{
  "n_layer": 11,
  "d_model": 160,
  "n_head": 10,
  "n_kv_head": 5,
  "head_dim": 32,
  "d_mlp": 512,
  "vocab_size": 1473,
  "activation": "swiglu",
  "norm": "rmsnorm",
  "norm_place": "pre",
  "norm_eps": 1e-05,
  "positions": "rope",
  "rope_base": 10000.0,
  "rope_fraction": 1.0,
  "qk_norm": false,
  "attn_scale": 0.177,
  "bias": "none",
  "tie_embeddings": true,
  "parallel_block": false,
  "init": "trunc",
  "init_std_qkv": 0.0352,
  "init_std_o": 0.0,
  "init_std_up": 0.0352,
  "init_std_down": 0.0,
  "optimizer": "soap_variant",
  "lr": 0.00437,
  "beta1": 0.95,
  "beta2": 0.99,
  "weight_decay": 0.057,
  "lr_head": 0.00711,
  "grad_clip": 1.0,
  "warmup_steps": 200,
  "schedule": "wsd",
  "decay_fraction": 0.829,
  "decay_shape": "pow",
  "final_lr_fraction": 0.1,
  "batch_tokens": 16384,
  "seq_len": 512,
  "doc_mask": false,
  "train_tokens": 105200000,
  "steps": 6421,
  "dataset": "wikipedia_en"
}
Each number is 128 + 24 x the weight over the matrix's rms, rounded and kept within 0 to 255. Layers, rows and columns count from 0. Numbers have three digits each.

# q: layer 2 attention query, 320x160, rms 0.153, rows 269-287,300-319, columns 0-159
# k: layer 2 attention key, 160x160, rms 0.145, rows 140-159, columns 0-159
# v: layer 2 attention value, 160x160, rms 0.118, rows 128-136, columns 0-159
# o: layer 2 attention output (transposed), 320x160, rms 0.121, rows 256-264,288-295, columns 0-159
q300:130107148134127107121116101132087109092134165129095112131148104118115115103118190109125165158162175100126171131149144119101138107142093166107071152140114133146095135142137163101159121084156130107065116118114148173119108132101143116124129115106169130115120168129119111116102091134134144139098156152140141109122119111133136101143109137137099112157135129159116126143148150134110124171152103125141118110101111120161143153130190133105132098130136099166137112148127082134150124112134116
k140:125121096127142114125124122178123120144151150098144167095132125110123069130145116103136121115142131139136149112157146133101088162158158101110131122135128122141148083121155141123118086103133126114094130099141133166161151161094069146116118147097130138119195115169101087141125094115163096145152070120129128150082121135129117144089158103161126134142135130136120117111116115125105142130129088127164147108134107109104121149077166107103125129124131132101146153156136135140169108126138155
q269:148134110129083118145100145126131139164084135124116136098138159153122099144111139126146170182106132139104113142108125111107164100159133101162096112123132121132121141147138078100136094145143131138145123124140110088133127118142125099125139094120113119125142141120141153167133118109114110144158131189120136124108136091147172126121108144101129100103132127128092091123164089097147149145097166196136119110165143130119149075121126126112162115168116125139151102154147126131124104145132146
q301:153136138136116127137143130117129162151132097140118115106146160137119134142147069159161128164092129153163097143100147145112136108128146136156129115120146104123117116155108089111154126131113144156164151116171150081110145111164099126140116113138133155140104161135131100120121130153093114104155141121146105166091114095152178109124103162113121087136141140125114133139122121090159107126166148153099112138150140115118099111156119122162104148148122141143104117163100118081092131105123129
k141:131120143152121125158082147082091120167110115136107107125135143177096117149153155117150157132116129119141126124142101109107113088131101128137096135131131101156125151181134152134141114130126142134173142099088120141134138151131129113120078141133133114139112125116103133107096124126118149116132148138101152158120170114132142115128130116078113121151129108161148138154156130103128128106124130146133159157133116173153172099146141114145131094145150159176138154120111105111120135148108156
q270:125143192119154147097167101078128102104161114148110100114132110110117141117166121112129114093135157099170110117139137131131106115112116167107111130116155128120107116144088170142135157112112125136092100106110149149124107136133115134130115165116121146126091136137124105077115115178150132088098132086124155110162115138122117100137121134174093124158106142102157159107114151131116080109186092084123170135096121084125116151139119110149109146090112136164124148119133110126160130113142080
q302:146127169121141116073141115111126096103118140140098130118129097156111123102117147115132128105105153088119123108161121118127163107150090134104114110121143148125128122116155158107113141114152110125077081111087135168126118134095133124116133136106122123111131128105107140094156099140164131123095117123126150082168134128104074115118120100175091131119101126122141130103142117137111115129150115116151162117099098110163101127117161110132138105120102116166140138110147087157167146124120113
k142:137147107131158126114178127191126117120173106097141141117119117078140112110122093128107106119137120129117126117150129146136137180138147108124125125128142146092136078079135118127119124121114112142081121119142135143130117130123100139128143141123121135136151119150130120139153130128151115131127115135148082110081090121123119122097139113188114133111122112127134119124121119134117122152129123071153106066123123120139084173122152142109138123124118094083152134117145168125150112130169122
q271:132118116128114116146110150104117138137095146114105109104143145114138114148128160106141163190123138119115099129132133100071168128140121124160099091137112089132123130150150138115107069136152117137126103101121119093106119119112130081126158108109143113126103166155149165100135109117126106135116132148117156121115134129157174101155102128131130118113144151132114106106159127122112112156134138165164125121146153118158150072116151137088137115126118119176135094151159125150178100179116144
q303:140124154126121096132106136091130119130120156102093137090147148119127128116138169125131188172141139115124129130113143138110148095135107134160111124165129118160131117151122132075168117138154114157132142107192140138098115122139166116105133106114157139104102204154088145112121125166107134143085165129140137133127086107156162082139072150143082140158107145137107139149148171135113111124155097125141076132122155117149143150145159132089093125132116101167132132134138133111157108135125112
k143:144131126153121147169092119071135142156144127119089126116163126143129106153109162124155147141092119123121134148184124097119122122125133123139131127127109116140116154168113160154152103147122124128130130069087132151128143159136141140110076156119094141141140111063129104098093144125121137147113118116133145135146146111144162155106100086100132134148145113141160146158132157095117116098135140163143114175135122120112151079141130095166105128113168150135155147104100130121133143135104156
q272:107134166148171137115130150089137123089146124114100108118154103110125136125149129123084125138163173144123140091148179111139106109086100132123093117147101135146097127141152183113126143125121128145080098129126137138109098118126158131128120155134105121119083117127129100080114111162150119091101127079095175123125125127128130094161104164159095156137125120099134117102099154182130098101178095122154157118109132101127156168143119149122080110108103128163146151112163116157202142132103085
q304:122136123146165133071090164089105092078110161148077138111128103138154152129124136123090134149177199095143111105177155121118167104187150110153072093169093144151111128122153162075139143112117103130089093110092148164131102081092141107103139111137146136116125134124125128107116114140157135090102145115133163118168130115114143147153107129138096129109136128125119115062154111146086119106153109134138151098100122146142160126134176132122115070129119110173164131122148117148159145148068089
k144:173147099157116116134091139126121138117176119104146137129142090091145106135118104148142086133083109164137124130161150116109120145129100131154154162126099110119105123116137158130131139132132099122093103098146178163138149122145105144113133174116150156117132134131103103111137150159108117111125128099131098104109129093148140175087130151144112124166135139094141144125132148112091124116122137133161102094127119115129109125124133119164109147100170130105145145144145109128170129143180119
q273:130129122093114141127108125157087107145114152119132115099147140125142123162130115154126139176135117116149106145112129123081186158173141102140108096136149111129149114145118113146113092149141094147138117096092141092143115120103099126140135084102140119129147144185134166137124120131105135130157111156091153126088139131144193090132137137133117101116120151139106116085147115116124140168116125180150143082158159161157131080148135129106159096108112118158104081161174136153138094185102150
q305:128079147098127114141111137127130111141144175080117144084142139124154139129163127131146146154143135118134125116114161136120167126136120121167147107152125108143161127162106130110150115150134087125163141072142176088096110117135145095125141128126134138092098165187092129123139103183098144143105155108097132145106125144180178066146115143147083140148105117138144116115153150103111129137140093121158106093127160140122131150145110140114085140110130111138102144131165153104144123132132124
k145:125144135114105116146109130081114110166134123126118085129124167168103131149145162129167160109121135132149162169134121087136117104116132160131118124117114130134091140179137124150151117156132150107147140125122107130155126128128126106116098136104124115142108111120132106106109128129092146140136133140119184144145179150152130124129110107100122119137137124128139135147118128114151138105111136158112129172152160166108166076145095101150121098133151147165137121123132128132087163098083152
q274:140118118103115087154118136152099139146097172114138121090148109109101106114128158141093132159128170116134135127158158106129143161081113110123133106132107135131134135136121136120116093141159109128142159138135124102146125121103156091131145136133129083095137107175141136141120112136086120137142140149093114120138131163140127134154127147131138178126154101127114098156126143148115136152128129188165127110151135124154126126121127163080138102111139119110125119139153137152137088154137135
q306:160093144097101091166136104152117123126125163124142115083151106118123117095147160144125168145141167117138136138142177092128132146113105103164149124129082120114110121134115128087155112121149113109146150137152112096146128099136145117107127147120135104104145147163101109150106134162078133136127179128127114139123123106183127141177132151159123147175149151104117129139141163116122134157151120141149107120161148128153160139148132156118143120140154109126136091158161151096132062131145110
k146:141116141163111137149080162065114134149103128156112096145131144143129131154140151101134157119123084134120142136127123062112118084148120134125110111130132110150108152149135148107138113114137149105170132094144138150170150183147086108103075132156138118143113154143129125153116067125137110124147090097078165152195151153176113162131121135066143111181130117108128100128138098112142125102155099194125189148113127157122151056108129116108079119129151180155123156116113074130111137121138148
q275:134135107136121114132072170117107136131123155127104110119116093106128121114082119151109164174083123147103154108112152147147151127137103106142120136125063129133160131128178123090117122128103131155093085087153100111080152149136122106150133144098119146124127165127159150139130151141087153152142164110094122191129115128133105129140116136108101082137156131129125125132118140120124115111102091160126150155146119130103163164134106108156112154155142162125183121170093102127149133130140154
q307:145138108138149129102117156128099123117104151126105085164092119089157153128113131148116131135111116148119132122106165130129085128131106114118110134138117117130140105183136141114143136105125119150085116130142101117120152153133119125132145154102122152128134156087147142119098151149117163177161131095129124159102106157131141094153142122110116127130145103162152158121106114121170118140121121175125147179139140125090152138106106105144122121138146122088135146138099121128131105108137156
k147:093129114168106140140104109121090116140111138135130147153122143174129109160137126113164141132085092120162114155115133135056103095116112169096131127144154130172154115133159172143142113182139133101149102114077125084110130118119120100127130126154118109107143145136114152078090153152144148144139160146098121157144144133090107096093126146092130138143089109128122126122159140117111130165105116169122107123132111117131162153140163137148112173135166128119121140129133120129135153134094167
q276:141136121113152128152089132135113132122111147111107110102174123086169123146144130105071112196157144114105164148136164131132147153128144115158099093154124124125125119162168151148108069171136124163107122075109137091134103106103139099111120131104140102116098148143138159094111119146111120122144125127092176143121135156115168106158081164139112140111123138146094090113130122111140141154144107136139164118147161114147119096124132139084146123061125123162163131147154142159188108190102098
q308:162119119109157118123114147131118136111118165095101146119162122096151166129163138112122147166165142100126144149109156140113173109155138118159095117146131125108139120161144160092148100114140125139129108070141148098121128103111142096111123131100154130096106165148111141107102115162096140130089178122133152145117095125136163121155098154139100147139107127131124127113124128105101121120167104093119132117106146105126127138129136145107134109078152096172158152153145156118157099148107103
k148:139143140159096128152100131073126142154122116142099134125124165153127129142126175127152159122115147119128137151124119114127112101128165140143118113132093130167099139148124150104154113112141149129155127085083122153137138137133123095122103165148127135121132140105122109105096128133088140116132117105132163136147126135172145149125129105091148124141124122124126107142155139107117125118165127144135128173142126152121163075135101123127125126143136149132140144112137105141116143129133124
q277:129138131115116120149062156116111121133125143137138121108153143098166114158130101133116145178113122124103134131108135138130174131166142114158088091146111115131156129148158110136109080159126112171127102063114133094102113132128093090137137112104158134152118157129146180144124146132096166140145139128085155167114116123128152099152095132119094074122140156148096118101143110106134142146106106184139142154164169145125152108165116097116152138110123137158138083157139112154161112181111111
q309:140131130132139122133107164093134137101146160098114138125117155096161151152153116126123140139135135110108122125099181141131145105143130140157101109151125110119170136179136138107138115136123104154108123072166154106080127137144121100123144140114156171122092169116124147123118135168120164152083156118119141151109090157146161049147115138135081137127134108150159148111118114108130133120140112157129115171122161114096134141106082123114113132114151110118108137147155119118146135150133130
k149:093134116100109143141137113108114115154123121126126123123137169171123134147122160135159138121104130106172130172117133161112106118099133159097152114131110132154111132173137139157135109166125159132151120127090117106119123102111159123160123125114102124090147112098134152068085157166098142138126153148152152139118182122118128127118116120107126130121124130146151124165140143128100142125110130151095101174156112138101168125155110147134147111142138107164134120108128168125109176144065152
q278:137140118092173133117140137137108084131162139130124087102152135136139121161142132141139112160169118125138127168119161085107207142139111105137111088141154090140148132144128123145094114142127080130126104122080167120139104105105138118130119106103151128110131144165112165151101108108131133127160099154090129125125130111109179102179123138133126112125138148138106137083142111152107141182133121151134150070152141132159139086161156185094159073087112139154076112154194142142134130167092110
q310:163105123116155121114112162131153106125144181101093142094117111145171141143172131144132120144170145133133152125119159138123164149137126111176134102151113131132155142136120150105152093143133091120153110107111183107107120095101125093102127135121145136090088153177087142143117100151100134111115153159102122157131149131147167103177103150153111157140100137130127115125128130118082121137094092099144122104109153127118149134156143187116069112086148118145113131132178143112156131128117105
k150:101142140111101138145132146115134123168132108100150118124122158167092127134148163145136113098137140133152156185132159114148107109112129143113151106102076143172073149156137133157181100105131121090128119129118137155132132096101140132136115162105138109125110110162120121114105134129098103131136133149136199130156148176158107145096106108102138117133151139131139152128130113135150132102149122142095147167176169151085132107125073089123120126130109128157149123141128121153104131102084152
q279:140123116150075124141138122150145159138112116133146184146085123149083115100102118139126136082092107144151126103143087169135065110127129143113164149100127150120128135102112111124154154101120162106132171158177095147130154162150126159145138147154104122151167103134139103129160136130108124142123137130167097117144130128139078157073160107121140153133137116116162153182107135126117147097124147108121087142106101135111117172106113107162096149185160113082144137103085112097077126062164184
q311:098129138144091126139156097156121133151124074155173126136114141129096083103089133133127124114100105133134115129145082115143080132107130142094160158109133125129108140094124104177099154125133126126116167181144064148151143152162123171161120138148102104172173093112145110139160140088147113150169098117143110102126141112120080159088174112115172111132166140120136141153117141135148153151129156150141129131154111144142114127107112109151159146180108152109122098118087115128082139107148163
k151:139118125137147130099130129141122131106107156149141128147124090094152134107127097100121122152139116124110107091130110109131152141153115114138133156152169111090177115090131130117094147153116122121137138144186125115138133157143100118111129093140133139151134151159131144158150102125173139131128107098116083144138097137110119111153138141137128131112100113114111109110115108143124120143107130113153130076092118120165123147116164168118104128107132143098113118143129112121144104133164107
q280:137133128106169132134082135101106120121123159124111093105160123092185130151154129122104126191148142120100155143105174102133185135141153115155084100158117112148142110157150131136106090165130110169139090073100162082122114113110112105121127113091164123137101157122134158125102143148114151115126119126084176153112130128117179090164093158138083099121131132157074089081150118116146125163124111168137163129153156120130144099165133130091152140074112132160140116169160114158158113189092101
q312:163121118130158122116087156106138136102127194082102122134145129091177177160180130100111139148156141122105139128104183137133175105152146120160079119152118108139164129182131154095127109137123129156135089064137176093098133108105116102109140120110155157099080153121111139122102135192102146123073148130114154141122110156133186081161105139136084125125101103151119107103134120107128111133156102125123133128106163115108136130124126123114099134076136102148138154150174131132160103153092119
k152:099134119119117160144120145114137110168149102117126127114134177160106119155135172143158142126123141125164122170129150156130112109118138146100117113119099136152105131173127125151142106129141152131133140131079135120116114125098147133132134127111123122097129107102128128067084154143061138134128153159145170144132170111140156141101137111114117126135121130142128145128144147118136139114138141110107098163158136146107160128157103133131143108151131104153143138116125153143117162140080132
q281:094123109097130145146091171109082153130121146149066139090120109117147141127072158170131183178115137167108151154120169101132186151150102086114110091132099125166177132120160134126112110134130128125093118124139115114133168125134136121143118091096082130147129132144153200150133142124113141132165147127103171165116131111147134150153126160117127139105163098165115093108124091175138115143076128150119142114118131111145146112138121166129122136095133139122122082160145121130131106152151156
q313:125102079139127124124097140125105139117106149150087112130155123089157148135113137155134151142115140165108120134084166110143162131144103111147090112118147123152134117138088147095131116135107117137093137135129163102111137155132138144145138126121092099130104147144164158134107124144089160138149150122124119174129138118135121139166124129130122128117148100149144125126100112129124096145091113147125121127107164158116135116136130150132126146102136125139117114150149127115103103113110119
k153:102146172131113148135098105108132111160116114121110114107134121177079117129155158130156130146117154129147105131098166146082106088108147158106124117117135117147116102155137113124145149142143099099145100123115155105143134115108164108146135134130170143092116137145146142093135158126113110125124178177142148127134130112121160136101130133098111109123125148128102132094155178124126132122135122131124107132148142167125121117155147090146151184166126116162139116130124124118116135112088130
q282:127141118110144133123109178131116141146129170118109115127108119077128126119114137150138099136131145187129164128119171080135153170114127099089110144147103126156155139135099105137126139134112107146114125132145102111131156123126135140133108117097122137144135132139119148128127137126114145154140141117101203167171088099098106138153117127130135180130159099123159121136119103139148136141143136165106139142150111105117141122145115191149136145119120152115086110137126108156122121148148118
q314:125105128149152131138088128140095122140080157161124121109125099097142133112118142162111110138137171178129118083143131138136121146119113095129113128135108114143130140144086124114153127123121122133141145129118129142108134138121121140132109129145146117161127141128130137132127133136105162135147156120109144154163105108147116124154144096125126172122149159100154120132153134099144148164125122169135111134115140134132177103158102124177144136148128139122102106156119127099127114136131103
k154:158116138122137124113087142144129131194140125120168078153141120181087103124136128103152097139116087131142103143112121143117093081126123143113088105132140114130110117146155132100170121111138105105164110174150182086149134162115123079117090135137176104085130134155118116111119104121122122132148165144114133131113149150137134155119146146074106076144137123121126133087142123128155093129117112186135151088131136164128113142127138112147125138142137145176139127152129104127087145127142151
q283:151142120140170141128119110142129122128142120109131105140163125145168139148164108108105116188154119109117138127114122140146140094139176128156116132163144124117125116137164149129118117155145105131129106103107181122135087109095104131103138140135157140120082146120113129127115124142135128137113109132111114122097130150131164097119108146153076086133089154130074118075154145120118124138106089120161137106129164158117138101131169117082129140116123130140138148149147140112151150151091100
q315:168166121127158144136119146133162127122151156088131124137130145140142160156166123092120132153136107122148142120113149171133154118151158128147121130157128133137160134167151145124105127140135132123125103074135154113135137100098126112116149120095130159094111134151121127090124111147149117114097128136121123123103091164124192103101106149143088125128086098140087106096148119128124121080130091087119147118120141116106141135104145110112102134113153118139132177139152134129181113134127151
k155:127135102138114128115151146124143119118118112134118155122122165114141170141083161164149153129122134088138118145143128128153115133108134111151135149143094161118117127125109133150118102092142139164089146098090134139104113143104142187145162138114071097128161120092109110098128152121105178122122115147136118154110130116128121099118126102182150127108152118147124167134140113145145123132149139054127109141156104110123144122118069151138122104093136098111143122118156169130140105143123084
q284:123133124137167130140140130127138094157141106098131089100189126132129136134154123128111121149136143104119122147153131120128169120100124125160129106143125113117121140126156165121108120127148124118146121113075166121132108097099125112114157146122146123110125114126148122141121114118151124121146110141089127125115124147131161114141121142146116118124133116132086094089136127148128146152134127156167134114133143146146131119118157137070144096100114102138123137152166160142130139154094120
q316:153116135117130117132134128123157115124146159077114138111137108144142156121165120112128148129165138103148161130130152124103156147118111110150115115132114127139145143131147147117145123100123125105147104103134160102147121078083114102110163126111133112089135136163127111135118136158142114107116163130118162132100126145163157122139096145170109132153094110131101098094111119113107103111132125119119123117119120124134141161121153148087097133107159104148139135128168162130162116130124116
k156:098121146125114121132127143114112111129137110130127144113127159125121177143104124158129142129127146133153141141123140100115124107104115121160160137124079136138077147117123117136097120105151146145114128107104105156123105107144105147111151168115111133125110120122132114141099136130121125108128140151125151127167123138153106126100113103144149113121109143126126131151140134115150143090150135131114116155135134149145145097130067086102126131110146110107142132120124134131113121138123105
q285:103107150159093128148159120096149139160112122101133138126119117161077109103140119138100159119090141109141115085151124175130122103111099152144158144106096131120130133109127132078162174088143162098158143172140115139122141130147133136132146154151127132130139097117149094153154130150149141155099128117126104109123135129190125127081162125096127140134123110140164098158117139139131143085114143154137098132133125134118145166083138069118089128152133121109174115145100146142110121087142190
q317:111105155119073127177171081102129138164146111102125097129140113145070116084129107158139154123118136130133117120131143112117112150092099144121143125104113099125101118127110093129107168122132117105119157174143120122165092117132122161130152114146123093138172122114131071142124136161124147129138131093133116108126146127174109130103158102131131101141169128128113108113118158128144113140167177179140117119156098155130155139115104087132133144152127151133133107121117142155106129113129138
k157:124101162142150115135122106123089119089151149160113092119137118097139148147124071114120157118089102146108109081125095093101159131145088120153121144152158109104156102116112128114048157140129145134131136114178121134142129138148073160100145114123094166157124116094165111145137111139144149127123096150089114131127104119125108086115097136137099117134083092132112117142144131087124150114123151142104110128104123127171114123142168097098120144109169143103106147116121114135156115142126097
q286:122133158116145139139131092108145117127144110109149097146150149118117128145167138114152140128137123098117111139115133137110143123095141125181108143145115103104090120142141153117113109106135141148133104084122140141121110101127078113133123143118176105118111162111155111140114122123129136127127112108105132158097146136146124099124100112154124078129107161137090140099145142090139111114164118123111147166129138140150115117111125084103146145113106132200146132132119145154164133162090086
q318:153153143117141124127143120116148134117134140084127116161143148128101150137152118107134121118147105126114133128099134151108151104109093134124117131114146123098117129138161151115132116113134139136144090109110151113122098125116081103108147143102159129079139155091137112098136144128138116140098134116123125135118128159136128094101082113142100124125106108146092113116130120132121118106162132092094157146118132112105095127106105112119107161090139130131126158107135149139137124126108124
k158:134109142121113117136157078141136136099156113132102166106135176111125100114109123157119133118105153116109132128151097155133121142094116124123142119137100151135118135115130094140127146129119145166077133124079083143114122080119140157127131139121110169127156091071164114109114148132137154127123119153155129103092093117120146093125131091141146153106120114148142120172149158137142168139139139118107078168156145094142115117115126101110165134138108102081143154112130185146125129142109138
q287:128110095138104118167118114162122152083088124137127178144117134186129131132131125125113130119117124125121126137143088170167064108165143138121147137091134157138125119099162134127149108163127167105137176181189136116140139142134134168131148115164105155122120084128143120128150139154113114178111126108177094108136174149139129139123138132129103149126114104129122104159101118146118106123075111096158111128092153143113135134109114098154083164156156105106159164132144110062127124115125126
q319:095152097139097123160146127155124136113140119125128108129140156165140105142112140104142154144116122102150136176096097153157126121141163160114117148116129123156129101154132099130120138135137130115118180143155147129138170110146156162156138105125108122151136102127161086119138136120138137165140106124155086102143141128081129166120149132123132109129145098124119106128134131139144122150118123099137157123140158158162108122112129108140146166169128142123120136131122092127111111142133146
k159:136124113160123161111133136101121142105073156167129116126111095120160152120145137152129150157152108104114090109127175117141134122135129090140100174141151131132165129120122120122101120150114118172114147099134153103129154169149167167152161117131094117117161185128118141155148105134142157136135121110107073137145118115106164094122147133134133160122122118125119141138138093160103100151138105076152103131116131098132159118126111186141100120123133119131113126117138131123153099112138102
v128:166106110142121156112117097126129122136115105132135116119107135135155140099150102137125132152119140116144142133106092169152111143136160130117127103153150149122128107132139129108153116159150114128158138144144123127118137155147088108129117114120129135083130107160161148135150122097151103158119126140126128138143115125109145128115104142136131124123110135131105091112149120138125158113115089145113128137144125138151105101132163131097164119159108123150114158104140158134163083117087135
o256:109138138133138149123147111154124086151149114121114112146120134121101134085155103137107100100125104143150134138131146115120154121133119140146149172142142090137151115119113154109122127121135119110119104130116131137138116121079109137147126130099127123118110130115127117167088130145163106142127117141105112109132107172127139129033142088134115128101127142133141145131080106114119116127145144133154116128141111143108085135137107147153095167122143105111141142144129150168112113105127134
o288:094127158145157158109143064153147121132122136104144102134134132099109127097146109128117102103125109153128120133145146120117166130141115131119150167120149107131140115117106149105125127128097147110119117134108107131138115135119102148121119145105140121114110111129161118148087129151130129142146127130129132133132104143104137160057134078137113123115124107130117136120128111122161112116114143118152135128122120107113091135138138160140139171127160122127116145145099142167132123099133150
v129:121116104141125116151119136121116136108121102106102138104140106123093145139138136117098111138137115124107122130099154149116141152156147131110079101134118156124122160130125141124161144164129108154124101114152105124081148146094142138125139099120099128093138136112149127094137122100134117116125102112133114093121109107134157114119119124123103156135099128113150106118152085155109132097142139129111132133097088118110123139101152146143103120145158121127121149117120125124118162104120142
o257:126131153124140136097127100146137151159135125118110133154113108106135109076122091103114120156133102148165143164171125158142138116114111149118144134139153110136122118111138138127103120110123123112111105156124104107123134143098095146123106135130163130105106113141114138117098108119165138160157131121173122135154121152115146145011138075122116134099110099124129116104155177124146097101155131119131129098125121098113101155124124142126159166101129146104149125141116157148138146116108150
o289:122137158125147141099125122147142147151120127095133125154139128097120119101121110104141118176158096137177136150157128155123171147126107129109142167162144114135134113110126155133125118105149125103095091123138116110146105147100096134122125133125132135117109115117125142110092110147159131147148136120164111173163113149114128143000114098124119117111113121128114132097152161110160116093159132119123127119131097119104104149135115134119149146105144122108147138156116163178163142124094146
v130:163140178109127105119138134135160115115136203136140122123102129163169162121114142130175144123126108158137101146133132135135087099091093138129160166132185118111110112137134105144135120132123181101148096159186164133138124123130120164093098107159139174157086121143101088121124134116101144105101177153108162124162117129153125130171121104125159119148148155120104102120112149118146114134110106148130168121156103118119116132120126102117162139141098143144100083136132155100165152108123137
o258:131124116128129106112154089122078117089155119138125124107136108156146118100149126167132096116135172103111153117142160098118150157130156135099108121104095156142111126103126108110118131105139115138106110139111127136173120158112127129088176116123131107113148098113180128186158144112123141126092074120127128124095124106120133152164124185111135121147124074140141102153091104155088133115131098108136153161098144115138129124133158158118113125136131080136106129124159122152093136120108161
o290:128119123133137114142120073129137137139156107153145132102106106137147115139159115147130090112140135119089110106147161147108102139142145112118109107056121145131128136112143122135114133125128117119115113146094145097108159136138154167107162127105119113137132090123167113148151126129125135132088091131112164117092165124110100132197140167136146151129135071125143111155091126118117145143123135096096098124139146092175150109123165142104147128106148123142118131131159118123130113138131150
v131:153112121120136111119126143100152135113138136103138118100099127125146148131146133072147079123126122145087104127156122138132103132102092103133124171147120128126139125162117124131082125147136172099116110127155098093108143146119079135091141115138125145150111137144059105137138124129097129135098117123064135120125101131132114131157124138122185127174116120081096127117144140148115106118086138090116146133126148058138140122125114130158121120097139135139108125152158141130109165160112108
o259:102128120153144112136116095143119115101107117130135136133171103129168117126112123142138108133131151135140137118163138161097155146153113138096154142120139118118102141108141149135121136114139135124097124123132141075138091141137112149094130131141099117130152087147138121085126136151163157122099120112145129182120117104127114153023161113111107124141102103127111115119129142137142149108141116098154160109110143138122113121149156112106139127102133075146119121146137138107122134102116160
o291:125111120145135114118100049151152163136130128136142122142149119118162134142115132155136118128128130116127123131181144176081112148150107144088131123099163119123099145106138146143108133115133121086091066112112165055119125143134111205129135146102091093123158084157142137101111132145167162127125108113131171187130126114130068163024155099092119142113127109143102095130126165115148139104165157070158108078113143129132096125138150105059167146092110092151093109166151120107134112135155155
v132:139123103156111141114137107143132135107144112123136141133116148130119129083169107146127153122142132134120157117157151111108101145136150106143142157126120151160161125140118089150088143119130132112104156119115097141131126115099140111172165164094161132142129120141115168124139129148130154153110140126144100150111143138099153115132134152169141098126110142155156147147138156109148120108111150071135119138159165116162153110159137115160126108131150089130131144133128125140127095152126071
o260:111137159157134147157104158123150101098095131131151133128143118092128140194101149121136171116102130138113083120091132143104123138150117098132128117121122137113126150127140128160157127151108127130132167078137107116116122095159135129152120129122086130143131134134128114113141133148101127078122125108104132152116150125132117094178114128151122128127131173120101156143142116095123172132080168155139140114133137139147149095157150095113123122152106140153121141125120136101145095149166121
o292:127144121137115116132128128105123110110114151163123119145146140096128144151110160139100178112100133148150119126124129104108127110087117113154117088145099167112139130126140122124164136142090127153128173093128152093148132140158143118147140156154136127114135129139139132156134133114091154086148139113126124133109112125142131134190120152164099120112164151141132133152134118125090150141101153151185116123086158145123116131127145141113106134147100139105107137115120105097097074145191117
v133:118145192122161146173124135138155113126120123143104096135158135126138126144122140159127145155112156104145120103129101113110135107148129142129153097105165100123090119130124147096135108127130098133172126147143182138157131145141106098123106169149174099119102130120169138174118116130153137127162130121166151146168115124116128143089147113142100093102126150122098128164136109117140150164182115167146117131119130135119117122155157114068137159152061167151118123134106094103126119115146125
o261:154120092088139126119126153118126150133137091110117118138077145160086158112158119129142104134131108094125132145118134097145117139135150124137117138122120130104152138144110153109148119117112138118155082120132121164117155125123136099138153090147140115137145176080108123156119137117113080121147123137102111089126126114129146131178098166120149124151156135140163130136116123110115102138143120113102124144159113160128143103121094117137099105159116137123116147111127127154121126149151123
o293:155138136108159119160133171129117125104107072113113140108096109165124146104172116120160119104125107136126113138118119089165113115161159120137155159125118090125151131132122138139139122116106148152164160151120081178067137128117137090107102080143153148156098177094087113113148128102098090124104105136105084088131157124137190126183139166121157162158114138090169122129119112117128123143111085139088162147168130118144149120126114117209097123148120126132166157088102160133123161094118122
v134:167106137101155125099153136119168130143165104107137101125115124098151142099136115134135104133144104128091096147130142104148063182105118126114166124137129158111094105136156125116134104148147151134103119157188089137144100108110095142093109138135191157155107128166096105128114086136114127170114126091097116157166095093129138130142128143152132146167125139115119141164141156154145131118136140112156146126133173130135129130110114140115139112135113109150143126131142136116140145147158100
o262:115109134179114144135090133156112104072135128158121122157151101116140127125076130125134118091119142124122098117130125111123139134127124139141129105099103166104104125131128131136139127115121162147150168093114091132151118114134113108139088076123074114108148148140155116152150122105085152116122143110145122152125118114126140136178126146125119136113120130105071133161153108130150147101122131129097131125144133121105145107157127110150103115136124077109091115130137116137120134127137156
o294:116110118134093135127088084129123140112127145183120147140129130107112127133088155139117112103148124125138130109149115118088148125134121119141101109105139154105119146129135115145165120131127113126130113086134138089138152119146142150124133102126134122091157100129172138152126130089108139119130161103132150141116140128128106115206116156154149149110168116135100140157166142117129145115126131105101101094145148115121148114148138140115122123089156098114064115151142109117108091135129142
v135:124128157131128157101128126112122114123158119131097095098109144135113148090160097119122127133103138130093109109141112134136101168071109113102113146148105143139123130146120081133114142157144157151105112126143076137133158108119152113085161117111138185135089163149139150114151122127133112167140114135134120161150112118119146083133138137129099134171094141110141129110158157121152095092098106142112114106141172170156150105107168146124112134133163111161127147105129126140134123135102127
o263:114147125174135129132116145147142134099115160133147124139150109094130116141109143106109106139123102121160090156148102120125157128125147143105134152151114129092111148099115107146095142121137139107128122131158092123150092104116094107142112127130136123104127109130127096145144123127148128121101093077105103159154139143114145118133158111134101115112089135144098114108142110125125138105146145168131145136128125148110114080182134136132130133156094139135130135127127101135123105155144145
o295:119118112139116119123116123137141159143147169123131118160161118079131134141093159136116143130143100150148105108137118122089152128132120115116121123133123155068142137116132167135133161105131122114116104104162105092161110119127137126160128149113133112097106099130150113129114086124130157122109141091138115166133135124118081152151132151167116123098164138151106123146130103112155146103170170180141127139127156152115114098162136146100147136144103133114106115148119117117127105143137127
v136:112139168144107151087097100146135101148117140142128113140164120095141113112125110138100168123148146077119111130131132124133139148151128104106183107130149108130132138111138086143125130132116147154121144114156142151190130101142177138128138119122137137125128151152157116112134126160160121172142127153159130141149114128129121112124132109160115130090153152126147119094141158112152115124117129133109120123145168151137157120141128136133106149116128122130097116124106140132116128132112125
o264:141137135145133146132149181125120122120124165104134121088114154139066130141140161133118128139134099105150124144122120086115110113092142120122102135167099129146123140127093104126107122160123140128148133146133125152159135101132125081135153132137131132104128149121129101146125137109106112123142129106113136119159125144124143107184112143110099109123129154143131144116126089144112130146143148118096119141132111148128127119123096156125111135160120174144107119120143106151142079140139105